config.yaml
init: "trunc"
init_std_up: 0.0257
decay_fraction: 0.932
Each number is 500 + 25 x the weight over its row's rms, rounded and kept within 0 to 999. Layers, rows and columns count from 0. Numbers have three digits each. The size before them is the row's rms in percent of the matrix's.

# layer 13 attention output (transposed), 256x256, rms 0.154, rows 12-63, columns 0-127
091:490512492460529521524484507495464476504471452469508504499519452496485503543504547491463511486466484514480510517521497501510491538508486522519520494469510485451472510468506478483512500511500509498469501527493505515482483497518490478535560524500440482467495519524498501433489514496515484455516508516541491516523491470536516507479533481534547500506498483474509476483466511476497515497509
085:487467524531464479524520453523503526480519491532543486504458535500484469481498472497491495473486487556511466473508418486541501481493500497523555498488533463472523488466516496490519464492488490500520528547499523499499512497527525520521471503493516505513520513487444503507456510480486531480522534526532524499462482539493510476489522490512513476507504484516508521494484504476476512506463
090:553511504498500516482516478523482504447513520469521513474518475498506494533517516483492515508508498487501526493542488473473535528508525498496500528485475527508451540489517528454474526473507538486468523509531492489515486494483515520497533519537482546527516482522504504487531506499499461509505496447522485523525522452529497507466536513515481477495481487517502490560518532473496519471505
090:501497503469518486468519456483494511542500467520484518459507502521510517521490537509512538474466484491475529496509515490517479436469513530488511490523512504469479494477483475503510493474479531519559518479500525466482504505496497464473531485494484512465464516517479465497494535511533509482483493542494519480442525517510516478487485534484515542509480508523521501485495515532531520478530
080:486488444524490498540468487511523528517500528526559491480556492484524536558517496486520511511527505483522490485502538488494506473513511529486499477502553522467530459502459542460480524488513467500553560486511495434555486487509483481479454460500479450500476504488512473479500471501488459504527510490509545483498490548516547481525513494509502491502478512521503461522512478508502515461506
085:527474450506487506489476468521521536477500526478505532497523456518510551501555560489497527468452480534495510546478506469532506486499488486480457504492460541461480535543482468506474481501469525458466530496484532500562513519502495517488541508483479479486491533488535489488476494443511492472510535480524507473489468499445507495487520496527488503506497532466539459460509496489527500499517
084:519524504504538478494509531487473497514499483536478475495484527521492492459526522473518508488516503499487511495492513525561499506500480437539494463504510512490457499509519472493514484536541496526481551513501506528515517461498511455445508448502520521493503525476520466459503509482556501482515445469528479483518477534509493524464521520489515462505472493505519477517489507517457493505513
085:502507481453490528512532515489454470529474519486508465515485521486508471495525431509500484492509464481529533509507456497550484494490488510509483514536509485488526474470453486472519532528498515446524521534493469524466466489511511520515502515530498488543485497494531520462518551467482497505472440501498479494520507490547546499467535532469501508497447467492472449550469484484488515533505
082:488503499502542481482485501527468513551487505521505474489495501511505531503518519453511526502529546486526548486532469501582466498499516459497519513515486512531533514492498495507499481462509489516499460491509495512483516461477506472454540524556515514480488525495491500505516428516483527459524502513534513485492515533554484482439490535491503466481513475523504474469503474462500507482487
093:523520511501490480498526500532507483565491548478524491487497542461523519514514466486524510479486465454523520508541483514487476519549518492487506493530487476521449462505499481487486508505481517508518523527528482482500496505466488493511464482499564519507468470487522474509517479468488523498481468482501473489512494489543477476504496501458501490539496513480489528538470528485486474517499
086:518507498519542487493523527476509545563533467530516513514501523513492508466510526522528468456505477495526492485524506487476486535542499528479487517510502490490511540485465495485498523509528491433477460510526499495482500517483485503462491504490536516521467473510499490532499463569513496565498469484500469454507498460531502522473526518486524513553530460529525508532456515501499517516484
096:501487505531478510500493485528473509496483529483531518517520504450532506469499450489485506533451501512519512476515467512545541445503484496500520486524446495503512506466484488530473524433478492493487450474506509522480497504529491487515474480493446462517462524495479531532494475476493512502468477507465491461521511508470490478552492548495441504531514509521498534522515481502494480478494
092:461446516477526512489510500501489489542491517522496508453523475482489508487468502494510492482515483492487479481546531501500516491496490537531470475516468484533483509515543520521476530532493480514500549485494466542506509541488512510498505516503501503457506494471480474494493485526520538504566480456476440507501467483491533528512503509474487504513486503513471493491515506512490514514494
085:517481519518440528473450493491564497541506488532467461527465539545484505498522542451502480517504516525495476484505499495518487498526498469491523510554492510473529527514488464514535482530521521483518529515508474487466462504474490517526498529536556523433490496472494522519536488514473507490497500453471509496498469518508539489508449477472539508551513512481470515500483510485473486493516
074:511501482427469511508507471486508484493528492481515506465477511518499515462539527479518489491533482520483571544472520472480496551536481464513480480509483527467512528502471486504517460501481517520506478497474495543487526512497490466495565494532514490482512462503463482517474530523496491530531548511502534516477486498511481516469498458503503477502527527498480466487474518472518512524482
078:461520488541490513510524523467470473515490432489487533500546513474524500479548479546493515460488514532467473494516490467512465487506499494510474520468504495468518521500461500516512504524497495469487459538448525452484517484526515505520486512518465504491553507465463483533534525490529511515460485509523490475488520517497487477482510555517513474492494505495482471502492502466521501492450
083:512526500495491474446480506463541543461552497478463521522455503519511548509530505497462503509513533510496527487483498507505468479472537496520523447544505542458542499535488515512519509492542474512466457546528493506499504519500500519494509495525509466496460529477487515494460475512490494532477523477478504467538523525457496507464495536485513482550500496497494506530534496507526513457498
079:511468519511513515477490511485526472495507490557506480493529492507513516483513491520486520509509483539500545491518460471566462511514471513549542504497500483437559484523492426521510507526464489502508520528537482480463484490505523465520524510505500444457508460497471488514536482468498487453493469547523529489505475533516456482522566526490492499516488470483538477442474471506530501468511
082:480508487509528528497524530520548513515443479521518530495503530521533517524485536498501486491497493491481513506538486518488507542519443479464509487527519498469531483522472513479521495501468517487461491497502477531530517519505503471539477502511543470529508453486526422504466488504492464540467535488470520485460490484511488498477487526463476486524520512474488520516478528468480530472507
077:499516479501498501512502482518528512505480503467488524511509499495472511496479517584505504494501533455518496493529480465447549478505494522468504498453521490501509501513520534511457495448493504462525486435497477451479518519521551461487503511496543511529542505496544463461486526477510475503486543505467492527512493481497489488463482501556478479529455519494489524522463493447544497520544
091:501469494481510486500501494520474464517510485434463461502522523510482510520524479459514454487511463496524536486521492515477480488539495465472525550560501494513506488501494468516510478465483495524518495518471515485476443456522480467518524522498504490506524452475492468516545528485468474481507456491501512529504505507536453491558501519465547501547523506472468531529471528493518471505502
090:523500467493520494531507489507448513506498465526531479521527493489497500534501518483522469528451468467499489510522539522521494507487517446518498556483502489483500478484495451558535498513459489512484530510525511485463495530514542504463496490510531497503531544530450484458524516520499490487484483499530473505512562475512515521510536480496492473524514542510474479530490537470493488551475
076:508506499507461501482547506485505476483477558546485548515518514550502515483496509502519496459525544519477509484506474512500541513535483532512499499532471484531536527516497540474507502528491522477515489468454479515481501467493507532475506501486473500493517526530505465499488533468527549521553498475514513472495496490479459492426490490488469532504488486513505499531509513510478513466523
080:489550481511489538473537524462496484466484523518472512466498496470506485507526514489533513447526489510494465511520500555495511521474494503512493471499533471474448488483487515512489533511500430496534543469501503475538501468460453522504495455443517497490444541519533504498481465490519467466508536479488492494559523492472536500476440494477479501513501511519469480510514512488428501533518
084:444484482519536473495486533488516552460487520486514486484502526543527491500501487504497531527492546494501529470577487495469471486527530534508478500475519493489500503502543511523520482502487505520509437512484467448500488518549488468522508458448505513520517508519516533506460466468488454501465467474482491502478489535496487492548496506535525483540511484474512525492531489487528512494468
098:491497481472449520486529482513507487494478525481548472507533469497507505503528480455468484520489487528484488512524530485483527495496454503505448482520507504540525498562495518471447488514482513474493483511551531481498500532516516496506514465516509469505541483495490541513476510474460493463499509530510514482510510515494485454549508527525489473478523510500511484521492493476492503467521
078:510538466511517527532481492469527461529480523514460502461544431536519495522485460518483486516505484425513528517506514486477474456490529515531550483476485474523495549508496540481495557532475533479428455549474500505520502538454525450513493480480460532499482465489488525501493520522515504532553505458492514458509513466483460522477496497501514500531485505483497550506515461491505489498476
096:523514462543536516479469500539545499488490515530525525501491494492500500505534534498516440513541476474500486537513497473456493464512469446449530506486496543545521503508510486482472470494515541496463417485527546474560484500511482503535511487508530472535487482461467516497522489516504484519496456510489452503511486471534490504474523545475512467529524515481483519493502459492540483479480
085:502503498478493503539491491507493493496448505493515484497475501495484465503487506475496507500542494521430453524559461489498531494492474494514498495543500485539467546493509497558482506483536546463500497449493518513514520493523497507502505502544504503475489542499497473510477517529502435492492508468528468486499462483548524490494532504509510484531439520462511466546461489455492493503476
089:502528496493514494490528458492514531466483503468503523468453451482473481469520505483462527487553524495477467521524487494480517475493459469514462464504472528454524482513491477492478525512527571551493509479463469487483514513507494506559493519494499475523476469515543485515516500479494480485494512503500529502501487538504490503535481499525485501524516498528483475556553524482529528519510
090:464550500529500503502462502494511520522474480519559479502507477472478477480465534494472528488507495517512528511469526513479483505507501479506505513486504541528485536542439516466473501531492463514517496469503537452461488523459523524490524506492510493460504496476542520543550537455485456527474473504522469498514517515520492470459485488468506494504496528522478528533429460495545463522515
087:486545517524492479498530426476521483528504501529489428501481474513486543520494551484549500512496515515526524490482513527516521543471477489490543507459501513502489534472540515509492532521535548519502536542499478467473462496468516505509465461495508516497474482500511501490500490523522552499540491479512459492513501489491542556468485458505472521478479479547542511493527490516475502502522
078:523519500492512512474512538515486559510499524501486506514479515512532523518511497477483493507569480472477473514586506475515470482501478502488494487547510533523511461495533479530493528503514477515521514508486476508489503504492507538494518535492542499480465501496471495495523472445560457476491458522486515482480485513534486527485477474424492502503510461490500501535498528518524482464448
089:488548506495467512458509466550560515477522514485512525496513495484480478483516502488494498499499488536471514507507545503462460521467516471491489518499470496520499527500501455482517506514476520450504495530518511561523503527517478461520469521516528486513502513448472487486510528497500537535490464500483513488502522539487479499523482524485485490510489524499479531498495485478468497517488
095:534512565503485512530526480510520500515496485468498540519504478500481501474503485461492457544481538505519479520484536496491528473517508562488519496452469532513517491501514521489507479500480513523525522486476485508500504514514527530541440500487462511534492492530490525476434526497469509512452484503503494503517501487466469508554499469513536477524490521464491527533528504473505497502497
094:513453480472506505515515480516480460474495570491525520501485482513528498528516471516494485490499491514516505465472495517472507536507513473484449446523481438469484537549505481519451499503463523481486500496488521489483514474496508482501475511493505517517510501523483480536499521486537452489508548496473460472459477502500543525531524543499533503515507507467482494480517509497478511517509
089:500494464518474520488530499532491541498474495473512466494491469523493503468513511500501473481523485526507451510451455518545507491483480503471505508520523494507521530515526498425530474509528528530478528453498488489497499477495490522503465497519527544511488503512508493498501548505479494509514445544525494513495512488505487517459494466479469505525476516501546483498513506487468482492496
095:484508484501513493533475500506466513506486521509484517519519456484531494500493537497450514502537530479441510505515488505496492521472516453514478521464503511516510516541516525507472519546517501506537492462524525493481521524484515477488526510489476479488500529536495421511462485450512477496518512486477497527479520505512524516474531472525472487485485513495529485496539450523507526486445
080:499471499514475488509488527459464477507530510506522491495508487499491535472493515514472484483483523460490494567512480471470501461479503549526459461518480490431458455513492484516514490460502494556536503521528494502481485543512459505516500508479499461494480462522565469480522558456493491474498465472518510509501467492503500523535508470480476502521498480514480530489521503493470515483504
082:558523473545490491461551496481510499510480496468503477521444495517533497487524507527523523523513501521533475541511489483547498493499469476526528518554505518486460483532491504502492489522546532484483552493486493485490496543507544466481462524525505483470509464524516474495483513488490530484521451479500497461483491490517517549533495524489484521548466539530495466504484477497489491502509
090:494510501507509473509493471486485489543526502512477498505467492538493476508511468527537466504502518478546497465526536566549523477489482529488490480496498546489476477492495487519476461481519506484515521511445487554520520474491469507480476560527519517465450505477497493486461482556542527444548499484501521525455449536483534508470452482527489520511462464461536492529495507512476529528497
084:509475544528541465529482538485489504484464527481512503493477482496502480467496526502555470512491535437496461490422491508482515494459494525507454451462537488512505490552503489519488510505478508469498531480540509521459542541467494512497466499505494478476487496506532538519485482499481521506538531474492485517483552478512520533517467499484521471493520488526498482479523481495505492485531
088:493526495488501487438494493485548474472495490458501497522492495492503527537531489538535469534505452478503473489523480485501498476513456510487541470507462510518519509542516505490510504523449473456495540505558502478473540473535489488479522484536520482505533506450491479519508483487485507537476512508492496491524507493504506473520501534471532485498517553505519525491484476517557542528485
092:494485491532542521516483515501509478504521497495530458503487529531543497507490521499520579480494483512453497495477462510456490571526508494506538504483496526539526481491483505501510480501465462489486453510512499462488469501503513507503524509452470487483503501458500515501507493474528483491490528519499512509463510483534503515521535518507527537493505516466476479471506450490536478523482
086:466485526470490531490527533512502456497505508491515558507551503504502448522526528480471532477486470523488517483506522485452468545504495550543467512505473518506465528505520506511479544453465535516526526505501480466510484547520515519452504537508480461470510484474503515494516492481530517487486492517514468538505493477502543493537527494503534512548479482504546494551463548540529512511533
090:463509531491532457492427491492477502474529491489510502480486412496580508492529481538485534465462555475538528458491509479540497506458525487537519469507493484490489467468530524503512523538516542531496472513486520489497468448519515541463502518501485509475494517489502544498500457517507513495482508489539463534510518502510503502486500480500478540435505488509520483506524512486496505479498
082:544495490496472475511560537508531526509501500466482493464469524509470472472523488496505505524456496495508490461476473538453483515471532503513488473457507528517480498510496492501532534507474465488485516506518474537509506530529482532514504510515511488493507500460492462513487508461536478480448533524482512501505519471492503515531523504473498490514532500560473529510529468505492514474481
094:516504469465524470518539436461451473557477531511492460463487503503539487517516489500495545478498507481526515513498500469516496480489510495502467502518521513452483501472543489544479491528455534485509531491485495530489495508489545492476523488525476587495494534504487503463496496577491529458497507549486535528465487498549546533471512491488484539507482507468550473563505520492507520468513
082:489536508513522456508518498482500503516502470494473487479513536485463492565493506529497487503491527485507573501525554484471522500504520523516515520484512529464509551511485517535498499510449513523509570463449542510513527477510497489466461504535494466498524511516471477511521530512485472507481509517522485525524514508495503474491480505530496469501502507508490443501496525504503479479506
083:503501519461470533487496543496509518487505478498518494507494458479524517549483528501472503507523494523503509556477496494441475500504456459542504512491518528484495487501494500498448500528516492526487542492518529494508546520490521476522514539498518496488495475502479523510527530527510491489522543471489503493497493528502504517525502511436533493525484493493453459506507501466492496498447
076:560499483493496500504488502519502523532479528495500499458487471483527518483472543507445551495467503453520513513478533501517534471503532478510505520504499493507511479517544517502454475512511543464512515511491522527470472544494497543507449493503471571519489523510540522515498495493476484506507498500524545504528513503498468514519513499439489479460507513485519504501518491536468526450495
091:509527540498507506515505495536470471478479509485469478506474489505472450470513506514492474511448514497484488517518478507504523494488470470530458495482484465497430493492543485509493467509464542480497520473467512505521480519502512527526484506517537536505475479511451471469500508454489490513469480511485503502472486476476486522499467475504507460480490506472512530511534537490466486490491
# layer 13 attention value, 256x256, rms 0.165, rows 13-63, columns 0-127
089:502491458456482529472518459560506544497535495516501462475467490544474549520497512507479502513464516464512495526480479550486502492476496536461513511491453460512512490499471479492475507509474512467500446481547468536507505496481499493486512529487477468481500557459457501509525501478477479468513469481441503476502473491529494516509481514469513525503482510513548483465486452538546495518528
093:491528480504521565507500476473477473564488514520518504503531516510510498477531493512518490473561531470536494522504517474488480488490465497508538493478529474469474521488506519506518447484527496529530536513504472516478519490531509485453490522507531481511526506502496498548504468491504509485510512520526530500508436539483505508552467482538486487488499534493504516456526547481495477484509
098:493455474502462500510505494521514446484479463478521486476489539464467542501479477496501483528501487476481500475511503534499521498551514544506450493461464489496504511505555503507476511549535507468506523542516529526467465482541489480501492460513473479519443542514492476488515491479491556506476489521493502499513487489497518532514482470504515511460543521495481533496494503511505516518499
088:494489541452550509470476511509459466468492521507475439502457505522541502463507535515522477463508458487517494499482488493487480498486500523552478491522510466501493485542505467511518527468485485489505529511468512545470489514572516486501507547498541532498521485466478521551494473463483484482509478526529510520524456467491482491522512502493505500525502510496512525492509524481525490513496
089:495465505443487447533518517495522509466512483488492478481466467447494508504470488515488508522525506491579524493547520500484517526503551472487467505527503463506526501477524523504481555484481490505523526480506492501493497521512497514498522525487513518511488439475467501493527480537512472477502483485576498503495514510504470448509476506516508470519478510502466523505509528509495531471496
087:483471488498533509497520496482484481536511487460531518461537511498478522492474504529470499501510490515543505496488524500479473508521569552488472498477534539499539510485496547534496536488479535516538482526471480506513484517538500545531547485482467496529519437506497524514495522520473496499466558535464503483500523532535498453483507529491524474510489509499481494483569515530523478514482
090:514477531544508521496475508545512524489468510502513508478502554500525465506444485485488510539460533511494472473525466505495517462506471527505487511504519531472476485517516563471509458447533499528506455498507510478525461497542463505509456512488483474519499496456534491512517525520505508502535511468520535551498523476526538541521474505504515491485552531465533491510484492524518534477480
090:531529509504490508506497498480466494513510516506481459492484485497488526493487488512525537496498475524501493524482499529462535480470497485503520450499556541492527512568459514487494489504493511448493538526474493521531462529531504471518508460534518516483497503462520520515452527542498446497494524497449518514501531537494518533482513518541547489476478502513472511523503505504524463523513
099:494535529531503560479477512488469455493490462500535435500468479565502458501458529525504509478512526490526522445469497458520455515482473479485537505547506502501480504516499526502492506460504496530477505502501499491524506512526434474473478500487454491509517512504528494471500538504468494473524552512499482539516498504511542533480463509525486476488504496523492551495485538479505515456497
093:538510483513488531480574485479495496466485479494521501456505508505483471499493504494488506507490539507484536504479516505481507465510481462476490498523519526534475549541476466519497477526491555509465518482503493505515501503526497483514500465538516488524510537504479456528521523457471470459472475516480551504499519525479516516467460489489510473445467547465470522521525490497495555484522
100:517481510508497480508499546499485495512487501541496465500543502530479518497480501544525525477486518493484492502467526471464499524524492486477542483516493446473526508472530514452466465528461496585446503510525518493495497499505520427507446511492477521497503495499496494457488494483467529484523541459479522509532478443550492539444480493542531515464521503456458528475511486482542538543462
095:515520525549503529507458537486500511511513515439473540517493500507511525481514539520490491543508494510483500485492483548516474481503492509488525500503502500504517500453510479526567483505549527527485471489489487540526564502504463467519494499492488530525507507517501558479463523464482487530457543508503580499526518495500468497491498507500512458509533489469506487484525541495489449466454
087:452510475501516542493520478489495493475450498511519474474479501522527476495539459491495522499494502500468527508463496497498545510481466509491502447511484516495503504525500481472479520462486479537479501487495525493497511549505503542502517516465478516550534512505495490497448529517565460476527505514469473485496460541457493516505513488507499479486517539506561512533487501471501545489508
081:546517510526535469545469510484497481468517517493440532506500546526528471548455468496498518535484522521518459469534469525531518459487506480509487503509542523471503488509489510517487507499519504468508525519517529481476495522510491501511508484494514461462504510508493509482504547518516528504465521498506501508482542509494493481513536553485478483490485521494510515512486487497484473495507
088:509465462474478513564496514504579566487454524526468479494504531498488510529489503494499547521476480497562498485513490543537462540514510550522532518504523509505472489465480535495483511495472556545521542508504498495539501506479496509504508524478495483518457472495550516488481505482454495516547507506512484533479471498531510513475496488511536535434509505485554511488506492504468502510515
086:517514476483556495568517522551451495499494490471523532468519457494510505480488501507541533512531535472494485527525517500499532515536506459471497507488479477505501475465487478436464539500484499509540490494475485515494485496494548497497527516525489510516521498513550484486454500472500533492546506501464506522518510480515489480461575493530495531477524531470473486508528452491487511513505
085:459481469473518484494509486496464527481500463500446469485464498489482514491506553550499453486463533504497507541456487517488519501490550493473469437509493491485447491464474504511493495493479509525528521479504498517526481511509510506506498510516474465505515518450506526479467521500499482525476537491498481481467496491482445500466478527499505490475518501530501538515508483496529528502505
088:526510538497490519479508518490507465490532476492473457508490481473531484497525494491529537473542565474543499457455553467498494501506492506502470540486435527497463499533488505494470479491517485518469499508465521525446518487459487475518553508492518492512486527499525483497502482494495532495497453508522472493506537505481474505476504486506513501490511481498519490523535493442503468502494
084:532477496511503476520480493518515484486529486491503509524501475521509441524484458463531510499498449506505514509524503482481506519504513490538528515540498534516476507492454491472524523516509495475487550515437485540480470459460478487483491499493514492460476519518462517521519455508514518515506504499520481458510497531537539518474460484486480524498498457490498523486463500519488501507506
099:495482496523495492497476466478507531519468497537491507513460484513483478502479498501505468495448459524472482511454476469513501515461463522474537485495529521481487495522521525562526455480521511519515523481536499481495544522493482507504516510514454500474439560521491495472479536485565531480489526522489482496482460510499531497491464498479472502477520503513531502517471511456497567480523
092:498501485486507527492469479493486535541485561490439543491506519553499506475489514503498475502558526522514520522485485454516465495513500544516525472507531518490512525498488561515519511489465498501469488464499491495509519454516497485532471495507520514461496520498486470522490523488471465450497483556500504511509519534515472529479495526521470513482485451518510461476519496504476509479521
083:495516482521493459490489492516496529485500419486551519491474474428499498489495490535506464536441483464523511525494527479472488482527509524498530491492506496478521543510491466468489484511507504503496515489493491450503492522514495520511502500552501493533490473480511541481509447509463507512502550468493494532504509509482510446506512532528502476506482520504480504491540500472476447482473
087:461522494521493464501473494547452506530505493499562503482522459531512525458510531547489498546506481456531520483473517449512541529514506490531460491502475536517489513499485512471466523495510487499496474532520484522465529520514528542526488537497523489557494473512508480465522530465483532526512496521510455506522548500497516496502546498491475480488518479497515437516495503510508475494463
091:485483495520480531511509469477549462529486460491507502462455509510489507494468466497526510480503504494473485526507486511504495502475482451502535488523433488544464471465508505499425470493501507492484516496530464534533543467479542493520514556546527524504499452470435500498515491488488516486543507483486488484535487462515496521481562488497506528511514478493502459466528496493482505512486
100:488492494510510500483485502508528483469485508526472503533495477498525476482503512524504517510537516491504520507495508504497513475500512489523501511535445479453483462467515515481557516468491463531500479490487542491461547547483449478487511520491526541494486519482437487518524510482502526502524521489494502516452503463505525506472521529562534519479513494469485477537538499510503487533485
082:498531525483511448497501530472504538502544452485478533559546536467473487506489541524507519526525508527482545477494485487521488558474521473498524518507487502535531464508470467516513457515505469555548554465503496515480453487499530511484521513522510473525503517523516528488513466476477521500508443517507490531485484522486502453518521451546522515511546496503512495453544465492495435514502
110:524524485496500489532567496498503481492527504492507500510514495507479495500499497453528524489521505526480527530490550475456491525469515470507514525554507485513531503521478507518463486515462494472473543456502495494486511520469493467506525482505534530489496508509466472506445497520504515463478505464491567487457486536475496499494485508516488557477468519552512542539519509494471511489515
086:501463503526484501542435503503480495515525497454518511499519508553447499519518508553480524486539540504508526553517484507491477526497490503491515495501512562540523481542518564472498458514483483509523489516537470543517510500500517504477542488448490505515475485486506559505511496520503464509462488514519497523498514510526531506522477503484546474478478475505508510467535513483489495523511
097:460535519533511488526492578488495491538527448507542529499488517542526502521519480465491511500504486468528499512478530493510544481501543495528493510501442510498503477483497503455557479489483456519493457551493513509471508484491491516457508495483484510508525496514473532524470489476491511534542471482500443524480477498523498476481558497479505476466481491463498494505484503488529490483485
099:529488475475479490476545532513549526499473502473465475485514487526503505520510489517528495509498511497495514502534474454442518506532478512506503511550481524524494503488481497537480513483493504502449556496486492508505518491495504499515495504528509479544509489522500534482495471558526503494532477522460523534485507516447522502484508545455482489515456448479509472529521526487514516469511
094:464497502493485524523509546477490512501516509506512558513497513523497472477504505489493490468496508471514517514503518497481504534497530521516497501449507479482481494500465484485507490502489504484492452486501505482499487500514507500510470524533477502483549464533512503503544511465512469508475482517479518521513521537471418521565465543501502493518535507518501509510470491482491437493526
081:510477509497525533486483525470501479507476498459514513490500529494451499514514488520534489475487482508470451484452481507512488483459450481517495503512488522516494501508497476480513500487514517539496498503520492497496531518476493458474467538511479499512477482483551547523443513502455501476495557457476524473497522543479496520449528524520532481498537525506528504544567473429477539530523
092:519497467481489519507475543443470476549460474523475505478498519488509486510466500495478448502472520493524513516476540498541560513497506504498506536525477467485515450474517542514520481482516491568493503493488522460487486496437492513480530457451488503443517492493515519495533482498506504488496498507530540496506500461501455492504542532496546515523491496514507487533560506495495490551481
101:493467491487478496525476480516498524506475471555507467520493489535481472492460502499509513439517434483497494482486501474530464489494491482525521499539495439505501461455517499460504475521490466539520461510515500504482489449498440515487500490477477496465535493515476505524524490441496514505542517494475458494510452483510528493509514500459473524486529492511505504433490498481499515493504
104:506498534500522462461469517521504510481504500460451474508555531477485486455475513482509503459479520487534472475522510460554450516468479502524454547497518536534535495439512502491508502479506518513498505472530485525550499519526468523502523501490466497466477448467528491496511484484441499523483503478516477525554473498538479494484527482552502475522497504502508499474455497514523533500480
092:516453483480481489520466521495545503488515497559533505516514484463526483551494490459509461510488535464512541525505537433500500510480498528514503481497486518491525473503466513507487497531471493490504474517481518492508518494504461543497518515473489522524509526484509508551463493475538450515493531472524468498489482505477513494521479533513497483501494519499489516549501492502506443484528
099:479445515519495536514492476505530523484550526467504551515511525527482529489500518502558528477482491531539504519498511477517534520507496521513502545497499471474516499504503505515437516449458480510478534528481484509510529462539529454470547518512531511475486473416483521452554480503460478523487507465536483520527496499462480496530524535504523504474538488496465477483478530500495449502506
088:542530501503483477525480527504513504533485501504527512524486517522508492493468511553508533541517496501521453434523502497528460529520510479507465452471523468515471479526472499479485504487470512494471507501505508485493500480505529472446499469501512511529520502486501503522489452491502550519492487534480429503488512507510487514491462500471495484506549487497558494479482476505526456529457
089:475487474471526487537475545511523525492500427546491474482519528494501495509505486477509489498540545512514509452488481505501553513509542504483501464447503493472495537466523516473538518536502486529534539475512502512506498468497490483523511515488477495558508507481490501536474531528553504517495523482492495474490540585476498477504495454476495434504528474482486524482492543515507483502492
096:473478529503515492513467545512518489498495498509508557488460510480464543484530491519496503541502505512468527498492503516507482485477499516469526518477505509512525511534528465528549537529518511483512491561489483466467473494542486497501502502510470477518502484512519494515536537514500481484493465499519485488550531476506474519539491484470542423534503522497524500484473536515540510476509
092:483554455522517497467500479545519480500532515480489463484562486511544460517488457511487539483531463532524512493523476493543449477507512508516477478512456482451497482480452495469512533459528495488452513483490460522536499503482531504557523484489509542548522503515497449503506501497456502519505507483455493502511533509475522475519553500514480535501509493511454507506528520538505471498458
092:525515456485499532508491490514484477473529460513457485468491457474490495462472479487485502467511532525491492504466506491490487511462536490524501524501509511464490471493467502526497527468523496493505471517487476479489524556433479464497482513476531455516431554516468516477466509482526484463510509466496549537474516461481515462471526498519517526507480530482483494525488485516471492464533
102:458501509498491521506509468469477514457482493465495491510470508492481513547516521440464447467543456463533497496526508472505498461489466486482524504563510475528469483501509478527460489456522536472518528490522507516523515492486514516529472477507550525494533507473533494455482446516520474527468522492482539480485470514516505502493470491479525497472482473531515499523486510502478515488528
087:479497500526490497503506504484508458516487514481471481499496515523515525466489490516493462515525511556517421442488423523553469493520479478498477500532481482488469502472529526525518458535539466484494503447516454497511534468506436501527513521485516520518445501487516528510480518520500515539506536520470491491489467523525466519508485511512488445487512452462531506493527509475501494487492
096:504511486495503505509533487502553504500504526463519525465478460498449483461528526502506525498522503496525517514484474520481471545475483528472530512455483526537482546521475510517481506505487489487523462533497504513533480554508512523518500513495524479495500466469567479475510503477501499538568485483475523484489495473452465497525484494546495506523492461498484497487503471541539459475484
085:528521514503495493540471510495453503528498503514442494528510515515500498532504491505495521465483536501495533510463539491499475490501497512504466555511474482465502480516507489480495488442520486520485496468492451476485522450483496497534498505477472496480495539533499516526510514474454520495529429459530472499473512466499464427495500495502512518501497471441526495476511483521494527517519
098:422477494553515509491482496487540485486495489460473544502509537504470536498444514506484487527495489491491522483470452541522476468508504521494496558433467492503556528519517520489455543497469479502518488504508507489509511494540476490490498485516511464478498479511480514495512539484499533500513508503510497495511507474524472502509483483536509500496492462468503511461480487504469494456523
091:497426517501472548485520477496491469450468534494456529489500510472509491465506508494478512530483448486517452497479465491522514486475479518520473512460526469525513523486480524513537503498500484483538508529529489516477459508490537507530499509488482523488486498461478522516515525507491545518493526498503496465481513470509482519488456490457472533484498505482531515519499573482502491492475
090:468508446468511497490498522499500481482498501453448518529535500535505497520522471491497520513575474498546501485546469489508546521485457510506464525490485540517479541511497532505545501452495499469476488465489514554448499495463522516509509536500520505506540527505508498517461462498523476485501452485513485499450499495483497492539526499522481509521491486512539493547515508507488487488468
082:507532496494505506527525546457487505526540499498503506472530499512492494541505475512524498493537498474533530512484466529479471528505473508497484493474489450471500474478457524474534534550453480522512495503534499467517529457523463497452522520518485517467498524551484475479524469489500503479511481478487517505490439465464459509492507454536484534555515443516499516485502539499484476504533
098:504516505493466488499506525480523458545509482535519534465517491500507507489503496482514508484479513502543511448469480508541487511491517521494488534517483519510517544485515551479513502548491458526488495506532499477519513500490477446483525532454421498505498518516475491499580493551482511490494532470531495487521505510573478447469501484508532472477475476481525487441506499534521518508489
# layer 13 attention query, 256x256, rms 0.152, rows 64-66, columns 0-127
126:499500515461492556531490517489477533547480423506492499530497506493443558506491483491510512501495537489503474489515497477499469513529512495436489556469522529485516490476480472491440527510504496486514509534471492516479535512475484525515527504498544486501494516510505511497508469542432470520534514512499489512492489484503496532510512522491510467513531476501484517486509467490509499504480
112:505500483516480544512468477516513469505477481518489477540518497508483542503532497501551503495492533516516465485562515484533489515501493491474475532500508520461504507499467484516476494498509483484514499526464517520455527507466494525520505523512518516524506519507532531476479503501482471532504519480484497517516483460520516528491531442504476478527530477476513532508494491469531535500435
089:463465538468505489505504503520474543500509503481475529509457492471512541505503513475474491482519507491513500485491443552517473489511511493463500493482508498474574501517537501484539522506490509536503503508474515520486500511522499540537484497514490485487494522496498538455516484482484502519463508527484494514443492509465531507557476556504498513508523522514492446502516454453498466519523
# layer 13 attention key, 256x256, rms 0.153, rows 64-66, columns 0-127
067:521464504504478498496491502529551529461495479496517530526495479494465496511494487522449474522480485499536501478487523520516526529467533466537532479492442490515481499496533506517480560519442496543499513506539479443540474498531510509520490474494508473466531505478470487499541506487487549485501468502490518503439478509504472468515497534500524561517411491513477494487467491533482481482491
150:488485481524508561545492472484475500515455460543517480493471518497450516465499518500519495445513549494514522506524518472490464535522517517424536532481513527502522538503486456476486461502517486480494473495473488514488533474494475503480512488505489514485508470529522488507492512528465446482537508522527565494504473496489540481440513476518478532496540511484515518487494490500509501505463
098:481501478519500489528485505486506536517454448513457521507490508497468509479485514499482474490495519513512501497530526486463488501501531484486501480484441535500559504536497466483479494459511444477455463500505477484496507500497458485475478514486547534462525505518474471478493504543433485491504502553497467527504484570473523482481514489562529516472515504521522486498485477512507493493476